Weights of a small transformer language model.
Architecture: learned positions, tied embeddings.
Each number is 500 + 40 x the weight over the matrix's rms, rounded and kept within 0 to 999. Layers, rows and columns count from 0. Numbers have three digits each.

# layer 4 MLP up, 512x160, rms 0.212, rows 16-182, columns 0-39
457411460524428521472438548505517421545549566541421527420456419413521552462578543489493497523524453481507399469411469529
450522414470524446440529506565466521527460489464472459511451449519451580504569452489548482530481360468480564359532478468
571459470427403439536456524490482466546475572441509513479473484549482424449550544496449483534495493471517480449567543501
463426451495495517532473516535469459566590533481492565504615455484526486502526537524547463489564536559491499453551548432
482492555530489478516452536451473488531472519519494581482457513463527510500486490537480533525485442499485537509476515516
454504450478601519456436514405505516435447499547477541465513571515540519508496469533534538522535438408500530442541442553
433465533525481514529527422525488561521486526510464550542440492569518458554505486424529484463457487541447496538571500440
500482583415563473455506492500576548553452455389570510448554496412549466489544519500502454447513569494538486486503470488
513455499526483528447495557453452467499427511552521411530562439521525471519588575523449531552437494484392524506532454434
492487486461535496595462436565589444480529565550493555490471487516543546490518515474518479526534510562560461605520496450
490517526501494478515485435460539532448457541460464513504474560423496518468519491398450472484463540475456486497565572498
523469518478513520535459488497509520508525488534544475545509493514462447492569558469548541540499556552435505466510507537
495510456507577506526508567541521451506497533477522535519484560478538505441512500514542498421574529547506526506497498545
467434470585505529490445442467500503585522437502497482507537431466473441547523493578501507435515438545565491478575500504
472546539496481526416431524498501511455481544585505520539626491540472535462478545523439513536504542520501521506484483515
518531581499504435460461436494436473576527399471469442512479409578521472460559600523548475425518392506469474530463452540
426484507537513523530536531476508495497504519499482523493460579526542417404443510529547545615503476454580499567555497489
458458528525489545520565466546446447484532464496471488499556485458468456502537504499521515462554407507489503549533497497
550480481491485463491514556497511558474493465486459448455520502456587490516467488554455514526492450482542487430516472523
478460542441489543532463497455501520476432446526505547584490515557509522483563525489482501487490464430493502538543518482
608480469472482465534545538461485621495492490517575525488526502434493504423486505535447528516503497513478431442433494485
537504432456554514452465459566547517528506497505451539516562484492521540501507519495523473527485457425567590447503482500
480473461498516461412496473472468562421541528480500496539498515555524498519568486526531494547528557509493476479558459515
555540555494575474504437446525481536489491503439489542468443500478465435502480429457441499499521513449552540449492573482
476498558531509486483493493495529472443488531603526487561470487524567497499516480454444418570517492484484394524536503548
535519490521476470475515509394440520457492541432516518445412502517526525463534511551445499467534506459475475486500533525
483470547451486515443481454436512520503435536534448532539567513453521554489469448555561433505433501487563526515531488461
506545465492445552520506542538551504488432539549494506490466499488522473498585475463488465507498466473471458491621473516
571476524474433449562432570461567562445520480441531461495441569498470533446598526517468528532519522502523465549484544516
519473466491497483530507501505516474570502504437527476450481520508397435420595511537497447521480490574447481553451513560
384550498549503444471511568446552573467472463494532390548499502557519473545493446487421508513386501512468474484502477491
537511552558498484481573445480526493538504499452444452453573505542454499503532512519477517542555500514461463557492555547
497517544404459445428447459483480492467514513546560546529516465516571529470522493420454438506495486534492470477517498487
484435443504528524491490458415537480570481507545496466496567482419477442477504507547498502477411504444442442518516436493
475437497479514471463482496491503492586512539501404495460496435468529489447529511523508479462487486500499466476437457490
487525547487554482506484501453478482398517500548468492488518506488554447499535490466495507524493496517502465509541562536
513452521536580448510478534435504435539495431459511477528501543552462531507557506546506534496496482453517502439416541477
440541519501427476497552499480462518441482411544504442494559531493496529519523485518469502564462486502525509525558548504
522520479544543504542436485566489518516511548466514489518582424494515492473502445565530492517437471490490501500464495457
473497495497544513408488509539545458462463484473500528498539519521464530522453519603457401541559475497464416364479550452
546536534581478562456502496483546576491409493464507547481499470528511478558496435483435462498534460583480551500554545509
460437520500497434450439592473564525553531490510481436440505509409469442498526510512480501483530449465460449602492559481
524414516506441460469460553522527505514439478559536481480466533546519565503574543519515470577482404471444510547515431515
531440535563414528480515500588508528497449498441564544550585503472531511511486492479456533505468518437426510370533485499
455488541546495521506494538461485504517513451435471421477522509453443420503451531513443478591402527583559525494547506492
498376497519522434536605445581463521535471462505573505555486525474456480411627478502487481513511499466416442471447490501
525484464542492528498421570477562542515561449536552560507467439444563601498609429520365512514544481536496524475508427498
411495562487504550465435500497465481519486483466502522449587495530492455501536506512496466510513539513472507483467538480
526520483630584484458527470511473541550503559483508514530516498493515442495457454534482522501438460478473482473535534397
444561532467562492542487453511494447477490502555531464568475458465500491583533485489523529568540522475457542503511531604
463513526593439546518479509470520546544476501458504486488498476507574482486490505553487504458436467597545458516404491401
527491470487510488588551522488505511553529543550507512516631481600528493456494446447498532497559546515609450486482540442
490528472512474476513511507411525523491528482504527570520457482558476508495560492506508496472488544488463555538527499533
569539500490556549536463427559492539413504527543488477558490540510583512498549525495509476529458514458463489461518542521
589449538519539513457534503588546487471506487461596444517501472464520557468461483551461518575515386529498470477550492538
484456525536544475471507441451471511524459546487551490470562563540423484489493476523486479419494502484504453553506519430
444512568488509479444460558498486540498487433485497556468448543437472567459545563526527546482530430562458476490478611458
477528440468485516550485439451532557522542523500513518530533543490463470503473551470466495523530486399460482536527459507
554488538431500423480530533475504536471473505496449480525458515492519480456510564545559469520510569446485533540466509447
545477486479536534508531469478507443532468456488474484471482443522445528541564529521574517485508568449474493439552437492
578440523466501471540477490507519487602495512517472511511458534488565464418449529473511462420518478477487490481396580483
488491491512534462464525483466515526443481429475471468484459507528517435482520526464446489474468477544492543441556535475
562512471480505433455519480520533498464558559508467520583451466456529450440523403570487486545526521560500507484600527394
466550430596504500487464482549490374463464547505570534459449481563474440504488546416526489508478482520480528488489451499
369499478466502541555501497565477469482496506560523468518447465488467524509585508562551463480537537495518387494524506509
501533458517508500486567470474561520443501479503534465471500524486489481467523498450531524460532506505501539511449489475
510520497531531537489519495518551524545507486502488516529499459466481517551460496501498471511489513486495475493502457491
466518556514462456503511494511455503518491480490481490522490558538496423447532522454500481497456519519465421459561485533
562464525505477476546444428467457533497454489472498466483515433526493449544579490501437445486499517466486502473535514490
516534540500523532457478530519535472516520519563511573553518500467539552453477516480520453470477488499526410518542454488
555539469520558508510429484516549509444440481480459480520494505501515542507500444509455485468551442525491512512495498451
532493497432497483489537524506481538512526491479515537452563483497458477511529546486456518519500533451500504465512489531
488427472432540521500560468419458462525483475522519530464505496557474477408558552483478584559503434495528458472516471493
522478441555510406460461534450521427574535554535500504475443462435519483527502487465502499500532515476469519501472488498
528464570568530512622473486569481516518480472573531477516498469527546459471540539432501458543427488473544552449515523477
532434534428478476462479554466475516443501533470541499528528549543465515450518474428498429523502513509495471502471485502
496478439503479513422479550448537437499527473487514507455455518533521475530495482524496534511440468565448517514510584464
578513511437524573512617493493502477440404485487558380496532540484505483465681427514530475445548495515509560527504517555
528533485481534517498542477591470526502503510537429536461498521472542517515512542481466509531471507455426413525518466481
417498546501509492494486551498451493550483454501475512441518464555455463474490536490521519515526518465487518514429449496
544460532470466418508558484520530460483436460565575512487508532510517531471494476563503454496562529558545473508413548448
457485461527522465615595538499433422464511500496604491492388415439474478471533436501490465522497426547516538437569505451
494521404512510487463520421510495549491548493417510462549421510512556590488473488514578577584540460537454548445477541473
523474472458527435477534503475539501465501404472476526495503521486525510479514481496571450553516561483511542495517526472
494545498500460429475476490580503493466429467496539531537508570532492472516545530489450493505518533471494489526484484551
481417565589483426471525454466570474487553506538473516466560516515516502442481533456547437524477509573510452572548446463
528455556506521475487533487493491459473559496517566556394573562520554493503415471479514484495473464443389476567509495501
513491500483493549498483498494495523456524482534494467514474509497463516519553507497508413472522467491483459587496520498
514457505539568538468523467512549476413520469514484509468559579510476560459460516531464432511574450536496416548514540482
471555466525496568548517530453485449471422444554524485530499565447466487566549518536523490460576472514480548498460552429
509499504570529510462515473489503475454559542449504554536457552489498439488494516517471458555430470468521520461543489499
488549471479536513486488514532555458460527473581507501492502514419488511481491536513460494572485544440449497489483495482
547512428481527535527543540533481505464466479520487488554517465504451465519505459531431477501482506487537491461507479524
485550548550577517481492478445586474532494542514553417427421432446569483530479580459517554445585457413414484466403494512
483487434522469490556478491481568411467449454523406551491479510509532565509553514480451497531483472421493481453502557457
605547537411489487459519581615513541453476527418529515491480469549522458444540474522508476481480426478522531515486552479
539571447440441524524514493545473537461460575482535572567456480567502484408462465522458443504478520505496488566499571515
518439453464473494531536524489546570523516509489506531450562531561453501463495509497544496415484496486458525459499462489
510483510473522514543534501502490538498385461506476486528456489492487488443494513494524519530490501492514557560493483486
488414514522471511559587447519578499458500577509517559499514528482468455488520472558478504514490472501476524481520547453
529522499541427519492507470427475481491465492519478528517459456483489490403536468507470444526469476487497509494573513506
475506549502448505431524517499472526505574470505566525522496494455510523502560477532508521469530464516508471482455425528
507510515449486484527445491497605461509478425433542504532470454520452513498548524522543485504517452584522524451513555465
528504454558465522456522573459430473603518625451445594525434446457449501438507484513601533528518508526445493532510544454
498532474510539395483443484511572543492487566515475510502525536490503501486549508467505548518513532503451561526506474524
473487552495469527485531469522513524497515506490485550493519510414531512476478426437467447552487516455449479509497463539
524515457528446530489547444485605497494496493516522455504540451547468470401514552530494465480483564480541543456493483514
441560533516528471484469486461388501456459509565512540568456472517497465493513595463521513460509516452573507485438521579
494546475464483475594476475470504514493465524513560525429499488554496553559486506470522520494582446499545461482497501500
487495429453487475511454554494493495455512560477481504549536520476451473504487540537522461438462486522458466476514475521
528494483486491475487470447474513476540572509585493454423506493511489468465503571496500509526608528484447479499421521492
520456440462448481531500540443549474492551565467543494515523441471503484516597536566543522488434547484460493497560503517
472484490465484486505525595503539500451431532512507474556500494572491511450556532594510462461573433578480432513567517439
492455414491563480512516507482480484538444494499487525544527473447521551452534553557551475438447534544545429499543515444
514501491545503554586419560485419531460575467504504514622453450508463457412542510445441424521509584514559483497455511455
456420417456408484413445608447570481451530508508501432498507512458496485494553499542519481481517514517498464532477535488
408458559591544469496527532477522461482507480526426536559483452423497455485523546514472498480486549502496505499425496411
530567496516487420454530491441501525498543516450453475504510543506509504498540539531528512513513484477525477486533506439
493477529556483506417455457486524473494523485539452525500512480447461469491541432472482529564551520483474491510478500502
567430474498442465522480533493503570568550523503476506553427472437548514434503510425592507506416501512521500450599588423
539567451507492536475494634528467513458514494481525472531527415433538551494519486517513562472494509495511488402542549395
481523536541517459559505517482469519434444517499511487511504510561509461500542556487437501523499501504473517515515499553
514448507511489548492466448580388498507537473479526496508506480431534465522468440507500510485500429500481515468501477426
511498497473460520520495453554482520468499440459531514462523502510550567512489597475511516520429523536483511479508484465
525521540498499427488522574489478531530566485481578572476518485530543577494487492512552468533487539453391464538544453532
443487456456425465491435477565484563500540518556562532537396510536474505451535492544433471485540532572486450425405418650
558537561515500486473555485485503485545500496460534495476542418557493500451580486483506447506473497444508514509444433449
490488526538513512483456494531491429501455534503489474533500492481483416528521509485487554549484584458453430535586476581
530571497513520459481512506525523492499443474506442491504540504473540493457474543517464512478489474458485541517478515505
610568403481475489567508550525527522453467535465416500524488458587507458511481390434541460542507501520449507609452520506
565510516504532414511549490451501583506545465558519498526519536512448482505536475495473536468567481525483408581450523464
515506544538525565456467501502551483545402491518511522430522499442506427566479553497587475503576513489463501422455593507
493459540477513436484474571477553507455556523509423518528519508473487503440531433495502455511505516490507481468541534472
478519506472415517524489481541505524538452517427479460504552503463405528421607579461471522595454443487484507481463422546
521517451484490451454484445504439498534431496559428535519584465449480489537506478574538457523518413454524554494470550487
490438559510487496491510447516540548476446520450459452543450515511487520487553478553458455438536547542529518498454492555
491461504520536577480504456496515519502556514498443540423475539588522453508556489554493472468499481612480482530532475472
462453517531544478529442460521525491535503497531559478531497506536516505547578461553585528550501497487447496429463527479
438503519470432454402393436521501477469460505489552409543513495480503608541488536533536511489494502500493579430511539483
531518493510473469471523471409487434586575555423492545516488458527502539569580462436456410577526478484540392529526535538
507489514483502516480512533527522563538555465446491513544479523520494467522490464505484573468536508472519484430529459485
550449597555510505551510547563434528540493537493553434504536469504515449489503508453483405608465505492523426572548528491
534469463505464443474483460502445471572503501524512476574518577518482441466489479514506487543481480517513436523497518534
526466591516495557525531443484491554505504501466413511505497448498472517491484518476520436486500444556465512497404466541
537490534567425481600593489541445471416469556506507547559522489506483536467526500532489514523559510435447506513562523419
492489517449547495451559506526534510543541393425456575485504506475556478449487490534502475477466548502464424431486410494
461590500500429488528461513454490524440536501541524471497446488491525504487464524484506530480549487496454512595498557495
468448515458469511475493554415484501535496486498493562478523556534520420491458557470457471456521528450510535473494580471
503514485503410476469505517519508470483528506515488477501458485463540434501550528511507494499576557525544496436522545467
516491472524463486489460497552520496510487477513536474548551516568506511566537445493502518549522463504524487402549546452
486506520492455481438499494495487500482531572509504491526565524526524433472512458519453462462471514525548501482533529524
522505519502510497563482532529543550458518551478509494527526459414493476485553427559533480502502501429489481519456448613
441557504534513558565479451549491523489509588483448559470488494543511497548479531532511521471466486516531488571525530451
556443505531484486477624520496545518451481575499447513519464546540505575461544562496530475535437582446420510537469511468
437523499516490400471544571544495462545491500508482523593617544518513503501550453546550547503550588499532466424487552490
489493483492502519565468467510520548524481484435525481470460486521464462470518554498432522470543493481528526485506522486
580498440489464496489520464404562631494516551526520539521549522523508500533525530536443486483482511444480511477539527503
522482453471512523504488488494453559523499518543583503462460501507523511459475503509497496507504524490487529486501553467
596407530500509549528470564517514492503486564451402531451445520534607557460464427571580509488528496534512455466520510474
475562469455563499377531489464502490519451585473503522525495507502453513542519454468494481473498545466491524497563486438
470475545511507509548514472531516498502465560543480365503525433571543559535512487543472504590525426506447558477468473457
490514463502506435505460493545542514482492510476552439529437425528525443545511528509556476494507487513515480537466491487
547475555446534521497498513564550501453519427483463568526532486440529465485534531554490454496557439501470490503504498494
469496525524480504486555504565464478498530474467512488507503418488549455444477551523585462505533448466500479427574418469
572455481490490452532491520499446470496540535551495544452485439482536437486500500531543444494526515522570482540434516614
446469502443461540547485531502469446543471467488484491525561499490519450502547548495512506515498555519476490534517564533
566517507519464405504477531535514482566510564470489535505460483520588531450521499424516498444490487476502498566534560478
# layer 4 MLP down (transposed), 512x160, rms 0.327, rows 16-182, columns 0-39
597511544537465467591463410519485528515523467475613488443481415565451570518487556633592484438501423512522491491484422530
561526432477498476500529458565520555495508565501473462469511467477401566514570628518486433569502513471521460522506466587
554525406611478500537519424482458497424487542418510463536496582444500457496507519514508513503502504517480426489531502459
494469557520498446471507511524538483472483536443521478443468528572530523540519509539553468546580520515476532450493496517
472478541505565511571525527581483512513460511489541490495482483461496466514484488472549524509502552480460464427493522448
425466487519515504471513499593518533484540471529468534492494468485506508450504412509600506507512466526385503481487488527
567494535563551534520471463462495473544504550469487459508554491554497529463579444455540572437513494431507468464471533641
483499569498504406509605489500477536489449528474519514483580442470462525507475553580379396514490439610516451381466448565
521510448456496504422530522470490490460523524546540460500538520478498438505491500545419493547508472523434500511458570475
472458488516453554501583465532559471533532524555501491535456557504539564550480480495432470515468474469479480436439404540
407460552512496484512532507539482522538460509459546523512518526530454528482474482442464472506430503570548520484576417436
481497507518450477525555500487405428495531439555490492523485484500462538513526460438565491414454544441484531433457560485
505471433503496467449426501499463463466480446494452547495468490464504555473410517470547458556459484504443468566527485586
496409521503496525525485475500434487495540471476480444486520457478503487542489498490525494523451508429460505456542521446
493505470510481463481516543504428483492500542510534478504574601442430499551492435444439454510529492537526504463449477507
531489529523505465545506466552516490445422521507479513436474583507473508484486540527524547568492581472548464569483484561
458484531484479483419558551531502538543522493431509409470542440495516480486491557525482473475571470505457507529423483507
514498560473509537468524561563484478501498441433500484483574529492530476486517522489507541503554497488494544547541469507
522433521526558585537491525515508463464469520460483478542510494518487483541535470512453533502524520511509479476498492529
523476556534523517517522491468502433512512539443542418546451465527417497530447497515476545548544514527468499469474524492
519489543463503468474511536476484431510510460545518506531477534479438572553501444487469544456520487497475530537476512504
463502470548455498469474478485524500498501506498523496403477454431523543501519528496438543478542500593508506534523527531
528442508510571510479542482492499532527541479529502512480480495538514518537497459515450472478413528520505582579416471604
482491511495513489513510474522498533516487558536519541608463545372543499456528468485446464538479471521410524489439513353
548425440408527558504534436531488539438465539512453546463502502538472431548554529509446493443539582508553467541502468463
468500557489511549539449523482469459540480461475504421508515560527478530501470522556504482495514541446440500557441502494
516519507506451422534505554544403499408410514604523489552443518493554499567445480506519454462431548498543467450436455499
546505549506519543530483486510533389457487540491503471520489524502515439550470555495486471573496522478461430406550521451
563487532522501528497523536492481507463488555507457488493452544518504532498495449458522532503441511541444525447478429470
505493583627570485536558473463444480477465523489543529448516471491521489505428473505489538419452544497503531489557473579
425436485534539522376509449513505481478558496535481433531508494527541542585481554437470450584488458476432479397464500476
514441504491495512527507421481541474424547496492508534560401521527489466529457578496375494463531518521472443453465540438
481416456555566542500514552509401486419498433500512509459498582457515515535517442451498526489536473503518515421514461615
487459476538495485509516519491518501529501528549495414552506526412450494490522478517478459516487473473454544517553401505
543531537566538585592512489480454508491457507486511437530467479516477494472481492499462544457551566544444506501485517547
446493487466508512492482544436385459596499471442474500449546468452494415466542428461471520498485558548492493496508494574
502555523492551495515619410546538453502527498617568473459429530491468449508472548529481529514464494476484466475487454445
461431524506507590537539451512472504552449567512455486537459527558425490545566465491509494484516476541524451561487557514
452509467518520481564470574472523421494448509582517470566509511468503489504493480472466522485540598514515478479504548537
522542466447514542552511622530457524506456540522539500500487463514493476506462520493485410539479461426529486477481487481
485536484464467496496524428532506509488494488516542551592421477450464510600460545473480479554522521520527484537561523411
516553497507536598530464533503497521535510489495534477456491479519468591513539558472499497495487487476500516515511450490
482473456437526585521473566457576571456481440550481517484496497492541635516449530571512511485466539500469553513569528415
510514501565535602516497442498582444499497544448533513524472501567492507472508544507499521498525550497496447459475550461
522450478479473515500562566540436540503465527504529493573495521529484482533505530378442469603481463628580474482525524487
510502542548473503512567479545474494485450444496498537548487444497526534431537445542527413502514495446561604509506545404
538459404503423522516419547394536583507586567454542537522492475441476483473567494496458509543467611546467462564383471571
510508528443434534525435530559494498467530476510562488507463492557479473571481564504513508457532503493474484433471582475
517477487397512480542521510431537508417503541447432540460479402517496476502439517422478478463486484518505452450569434590
538470527504516532520516445565541524514464558418525511520488564525547447408477548495516512529496433471476419517514497654
462580584478404491543415512495420502507550444483456502487457426483555461545561486515589474470535505520500578517491476460
512514575481533494514501505445486477518454553524573571496489537545460513518483548454498497467543519494497500409434511504
557538526458505520453499564537481472468534483534505561434520508528425502512480529485478506503552506478564488507529498473
471461467471442471563514507537452520450516526537537551486439511505584493418502487454433539496561546510461515480457534512
534448547566514437546430472439572555500490521429442431586431461501496484461498489529502509476545451488490514536491538422
498517439543458512530490553509453491533573554488520478471471542495523566513509522492543480501511447505518495468535448579
483538545460490484516467486423544469503457473491523579527543364537483484526474518517461514534553443511542470478520454452
531564484515559582575496503503501500519506508477570482524449523496456524524500546458545527491549545493552498533527509560
506419524506511500473528595526513467465505540382443449543442490492538527534484492524510483527544593535510500510454427500
497426516416461479545492549493475509467507437538438465447474509501535500505530525468490553516473545537439460428466606540
455489486478505571566526539506438438492551452506498444494544453469447480546493490516547542488516486556459462497491583481
549437466511480516522496486509488487432532480471524515477510548486495550577461539546469444460471496516550588596510463513
478483491444462523480471518533540506473482485508532561513549567481545421442473518485492504470495453562479514521473408415
477575451601505468481429496464408448527495525543485433553571520478488515493529514479469460485512468525542615473503538375
488528524512487439448548505517421474497543542511475476479488505488526507449430552466485429453506528416547519485515555470
446482460506534518495472574489541489471540494530553477535464551448545507524487459503530496561493514483428484454481566418
521485546435547513546532595570523553486481455489458478499507485440524557527492538540507422511435488528514505463447488482
569507516521473548440523537519473491537479538523547539493468429497513549508515508515553463501491473539453502487500518536
489543532499430500473545485490508521494483549551490490577497388475494426531524429475447504513446594489553455478496467528
438499477486504477495534555472493510553529472453508500578508462500483456507495515471511499516528499506475483492498525466
530475497536535457530497476510558528500474542548502487533502490449559500511446448501468489526481467527425464505530490472
440447482532483564466490470482498511509509516394503493525531501534461497563500469490526524489479508487513525510529456530
536539537452475463532452530491502523454481503506586578478489523524560433492444475433491513553487461528465588551572449469
383531485443496472451491557526471462539564557472505458577538555415526558498519524488572526485565381455500529502445474531
503430593620474466562410487532517479471542490440548571468492492460581565513447491549556580453553522472520486496553561529
531483494542494527605494555457518487538533564526448453523556573568487475525473527536515405505560550470459494494496517519
461540450577511482491481545492480526451537477527478517477471479497515420523471518527527478444574583473577469468483546474
517460426510464490570488589461470526424439514466438518563382501456566429465627527493528536435523420465565564500407481411
475520542525532529486553505467516462500520507514523549562504511550503505470536527453514509549505487464499524557470511456
544476473542466513488543528474562502487460538501487444493539517524463498488562471511538506507526511493510488454526517491
537549515424481522458478540458471516575430503461468482539586525529466536515486454543460454559477518422539526498456469498
492437430427506443509505450436448545466459452400526519467548406542512430464571528546535537467511468439514536607541489401
471492447445511462452500429485456535585417575491498475518616474491503567543457458522475545507451538561521605522457525443
513488506531492571433476510467495522590486541530500457538545527492619560518487452483526530438525525481498526507524486551
452495488366450486543513534489451470518499546493453532528488480500530506531523553439500462501502520503548575463488499454
472505492483509417452482444504521511487476495563568568455483503513615445434486562459530411587533478543528455460431411557
465522458472532550528536558477515492466528548427472503533525590503442526439499523425514481412525578553508579471411546469
529448508504543545505474478568521539501549534553569555420542543426550515483441521528583476563467487570446483428540489550
531596513452498509540472489527475467496498470491486532449502491516563549458521509466472503412585526454532500515443453446
563484474534486464581567542510599506489496508465518523502474553521446481555566503507534411527536422443494569544412440444
502515514536527512494559500506446508531479469530491471511527504491584543420519443508486417515448458487516522523506455449
459580600497547450480480483491555459508561498525403524441520471410428492534497492557448466482476573459525534468539473494
492498511456528527525529463469458495509498519457505442476499528534479506507497431456459490554499537510568525521465438420
520505408585467471538558447472564533530474509574498419467511501476519486548505500475513475440482482456458581559457499438
468566502398528481532453496476539423513478469462473463494503481492529520607466509459513579458477440498561453475468431464
456547462549467492461446488513508452484459543479470559501435476546540543486487565410506495489461522477442560565555548507
529483456515453477515411422448497561510464563566510528525505545564443421562517481537540423515505437516475468575522505443
434476502436554495494507527537500502581517496452466530459494498494511454483556484517569615561504498502533499499496513509
429519511546536522529467566516517528534505531492494518473466538484471530564456474544508512530504558536453509447449472502
524496495505489525445494421489504519487532560458536492578509562502470510489548436570483515528491382476378602363599484438
530477459486517506498425428540472533491502497474528504537473534503559460459419510512437552517541520494473524534520470485
438491523454556477543427502474451465526508460461480504518573511457462435434519448524498481522512517518542425435501461483
574501506435470435474473431558516474481484441404527532533457473542472483546552495545497514471466464483517568448526514418
488505469447483533500489509505502505502453543431523483472604490519498502467438520453550517507480515470506574437541495516
523495494525452492509508527479507462525462454494540515543500493484514490549515501534499474505512546464541468525579519492
503538503506506497515513473550536504497476449502510453462543526501480499533453569537486518442514509507521537457528504411
552483493481481490462526480492538500539505499500527481512553530509509468468531500501571492514535507508520495520514408584
478506583481525510544508511491555471539478501504452449582433551518574547515516540541537478443507497494541474543472583549
569429475469523586504521432558447523447486519529559608427443483470493545470495453561526545485509559523489423573492400524
513499526440522489516487469458535641524513470528472372494437441481507542517547448503538542468471490567455525520488532556
500418520529558430498492481545472498510492497559461466511514465521497504572449498511502598499507405612486486513504539486
464462515523425475498491499514427458476450565535472512543538460480459535487509460559574519512484480478471541506485468501
428434476409436474518526394448548555487492469499490539547444497583477569400442473513579455514545611578549553538523479520
548487500572518498523500471540528491453533534460535515496480477481489520473495479600445438438479496483479509484497394509
495515516462501549497443486537562520491480533498500517472526517502483553495422455451440532445448492505520461553376451442
518429475530573480557517502420528495484494500454447479497473574492498457478627461485462482545517516439452566541463507451
472541469521464481515567549430451522550520505480412549535432501472490534576568446511530518506500511490548534570495529545
447568522523557529481550473562469516486528394504529495499480535487488419431454577488506477511538515564483481483482535492
455487503471524485507520476535509483466492472440530507500497502541477539550430532450487530480468520567493527462506438475
474526521440509476525428482441489512507448494487402496539522456602518479477483449521442533501482542508556539525529506485
459459524480560519544508573462541468437506509504471488431416561515528541520522511554485492556487462520463454473574407493
509540529461496491524526513487554459482475487504514492487513536496478504517521521497540476510494503551419525532473548436
513580475499495520418506516486475491625495431498501428536474485495503504440513485449464511452511465507492501454546428426
489499503510484547491546494479492475522524521480485484511429479481506528498468489450515521505470562507503545415471531404
490472493496472547526476478468483507557469537488435449525538516434480503555497512497491529532501512474504514509550511460
525425399531540449511477553450518503509509555444474550449455462465527503510527496479478627524542539449516527528559520464
551435502532531502534534494496519491528578581440538473519547573506419585485472488447536519521516502458485498521552492465
523484503450491498510493503493515448551520500571407515537453494502518471503463496511534506476511549523496523499471544588
572466500532514508523509507423481450490415541490535523546518552481490497501567568515502548523505501521498468465522540537
512505459526504484517579518519454510477483500492456494550540446487521538537500470528525454568596523469448493538516515459
548491474438509477462425459542503540449507460544550515581489500511515421499428500488496502437459501515505472467512532431
470445460476563505500495474549460579483603488492461473559486469568488443459490486519517515446525553570511505543506556457
463564463572482568420455501538526480515468466509451457422510506516438447476448481515526478541548514470512446540537576513
461478481455530503475481471545491521480560537522527450509482529454461477432515593479523608539481560525514544486516491397
424499401496489477482547592526481531570486471547504586552466445478501455526581569549519470547455460523553520508442520540
531468555509530471555491553472523485511507511492471477495483556552485562431567555574504423494497407427521508531488436556
467470432539528475488444503542526519514552484524484511464532546494473556524546482530472510513492511481496479484575525495
536515508547490452524470555556456535502532489516576566497551544481479497477448482537408443560455506520392516474546506434
477523489519546492558475451498514544537489494478485521497509458466477514451492479474532545505517527478488471459485511499
524568544523500447573441495401542487562496559412515514467485497536535401480623528409498491521424512528434508455537520367
500425512526516552490556561527474533534621471438483517476449537456528539536503482548494528494523479444540556585525483563
484517504493593587492453523565455498407491529526496506524512520529500507496463560488401484542421443488481498592535524453
474591481544541527550579532525505437477454451477520557443495460526475596502501509493489497498474515499518514481523490529
530425503526440512466529508503484584466527452527607469481481488537483519521472494500611514481558492536513492502435494562
483499551456513516501453514467491488554579462518517441496480526526442493486489527558501480467483461495545519481459494445
482535509479460464486513494510499485494485491504536539432433460487512442577502491522481428519473499593462520518482536526
472490496579419511537533563511495499498516504527473501472429445494510553568483488491465527514499488510556521454534446513
467504510485522457470603472445490476473542481544469517541479432480444457488485539521448489550497536486460509469478531368
487464467468534596533474533504476519523530514555499486491500517512515576515488427444453466499493496514518473526507447561
496518602509558520498490524546550500459469512581535523425539529498546536465477467446531522555476549479524531472552494512
546444487560495552516528515457523572546465510523544517428459503520456424501475529506505543549496493458499453552564458482
532471484498501481518532514533465514456530569499454473582463479475530462429533460540574520500542492490432487422474522551
412483456463539574482470503489490482464544535579467643476466519618476519413471477514456569518544507471462556540516398424
461478506462458553541522529472478483519469577463539482534406532585494533526471503556524467518408545506490503472476463593
472509483606578473579529486583435484464519488500474488525543582482421477548496491536488520530581582410487412490483559538
564465544538488514486515483445471539511488527515523500507516474450472506527469467484471447526501537500487486467539558532
524446452504493505559476505445485468471521592578594524517550512442515506583531564460482507502508427491463512455420485482
490412454496540576463492537540530468505548542543473543487538482492475499499466535464445522523437534476445502531565442511
468493522534556425485545503512542505439468513431515465574466487498565554489514540506466438479505538571444513474467539430
595440491477457436502472467507489449493514466460541549534480478516450518477453518519449481583497460531557512407448488535
468509453478521483492541457579420456531535509474520488543460451494480490524455576513489560541485434595470539531471519439
576491519521527531506478510500447531536554491562513527560479475497528482478478486556514524495480515490437512521530504503
536542413505436465528533484492536512568481495522512489538478489532518439493597436446523487521439465416496537473489514484
557526522508528490435498528499510547556501474507522503520502424473535438578506581495463575587465482471516552525522537384
508442435476526530533495518510505558487506483509549523584525523526430519544497456467445427550457496439502559553503507607
493533488525525537523604556451457525556547519444519492552506555471492485522418521460478512498463514470445534463493502441
451496522501512541470522507547557564542507488465523498499502474506524540530479425535424434575476471517473451550512471493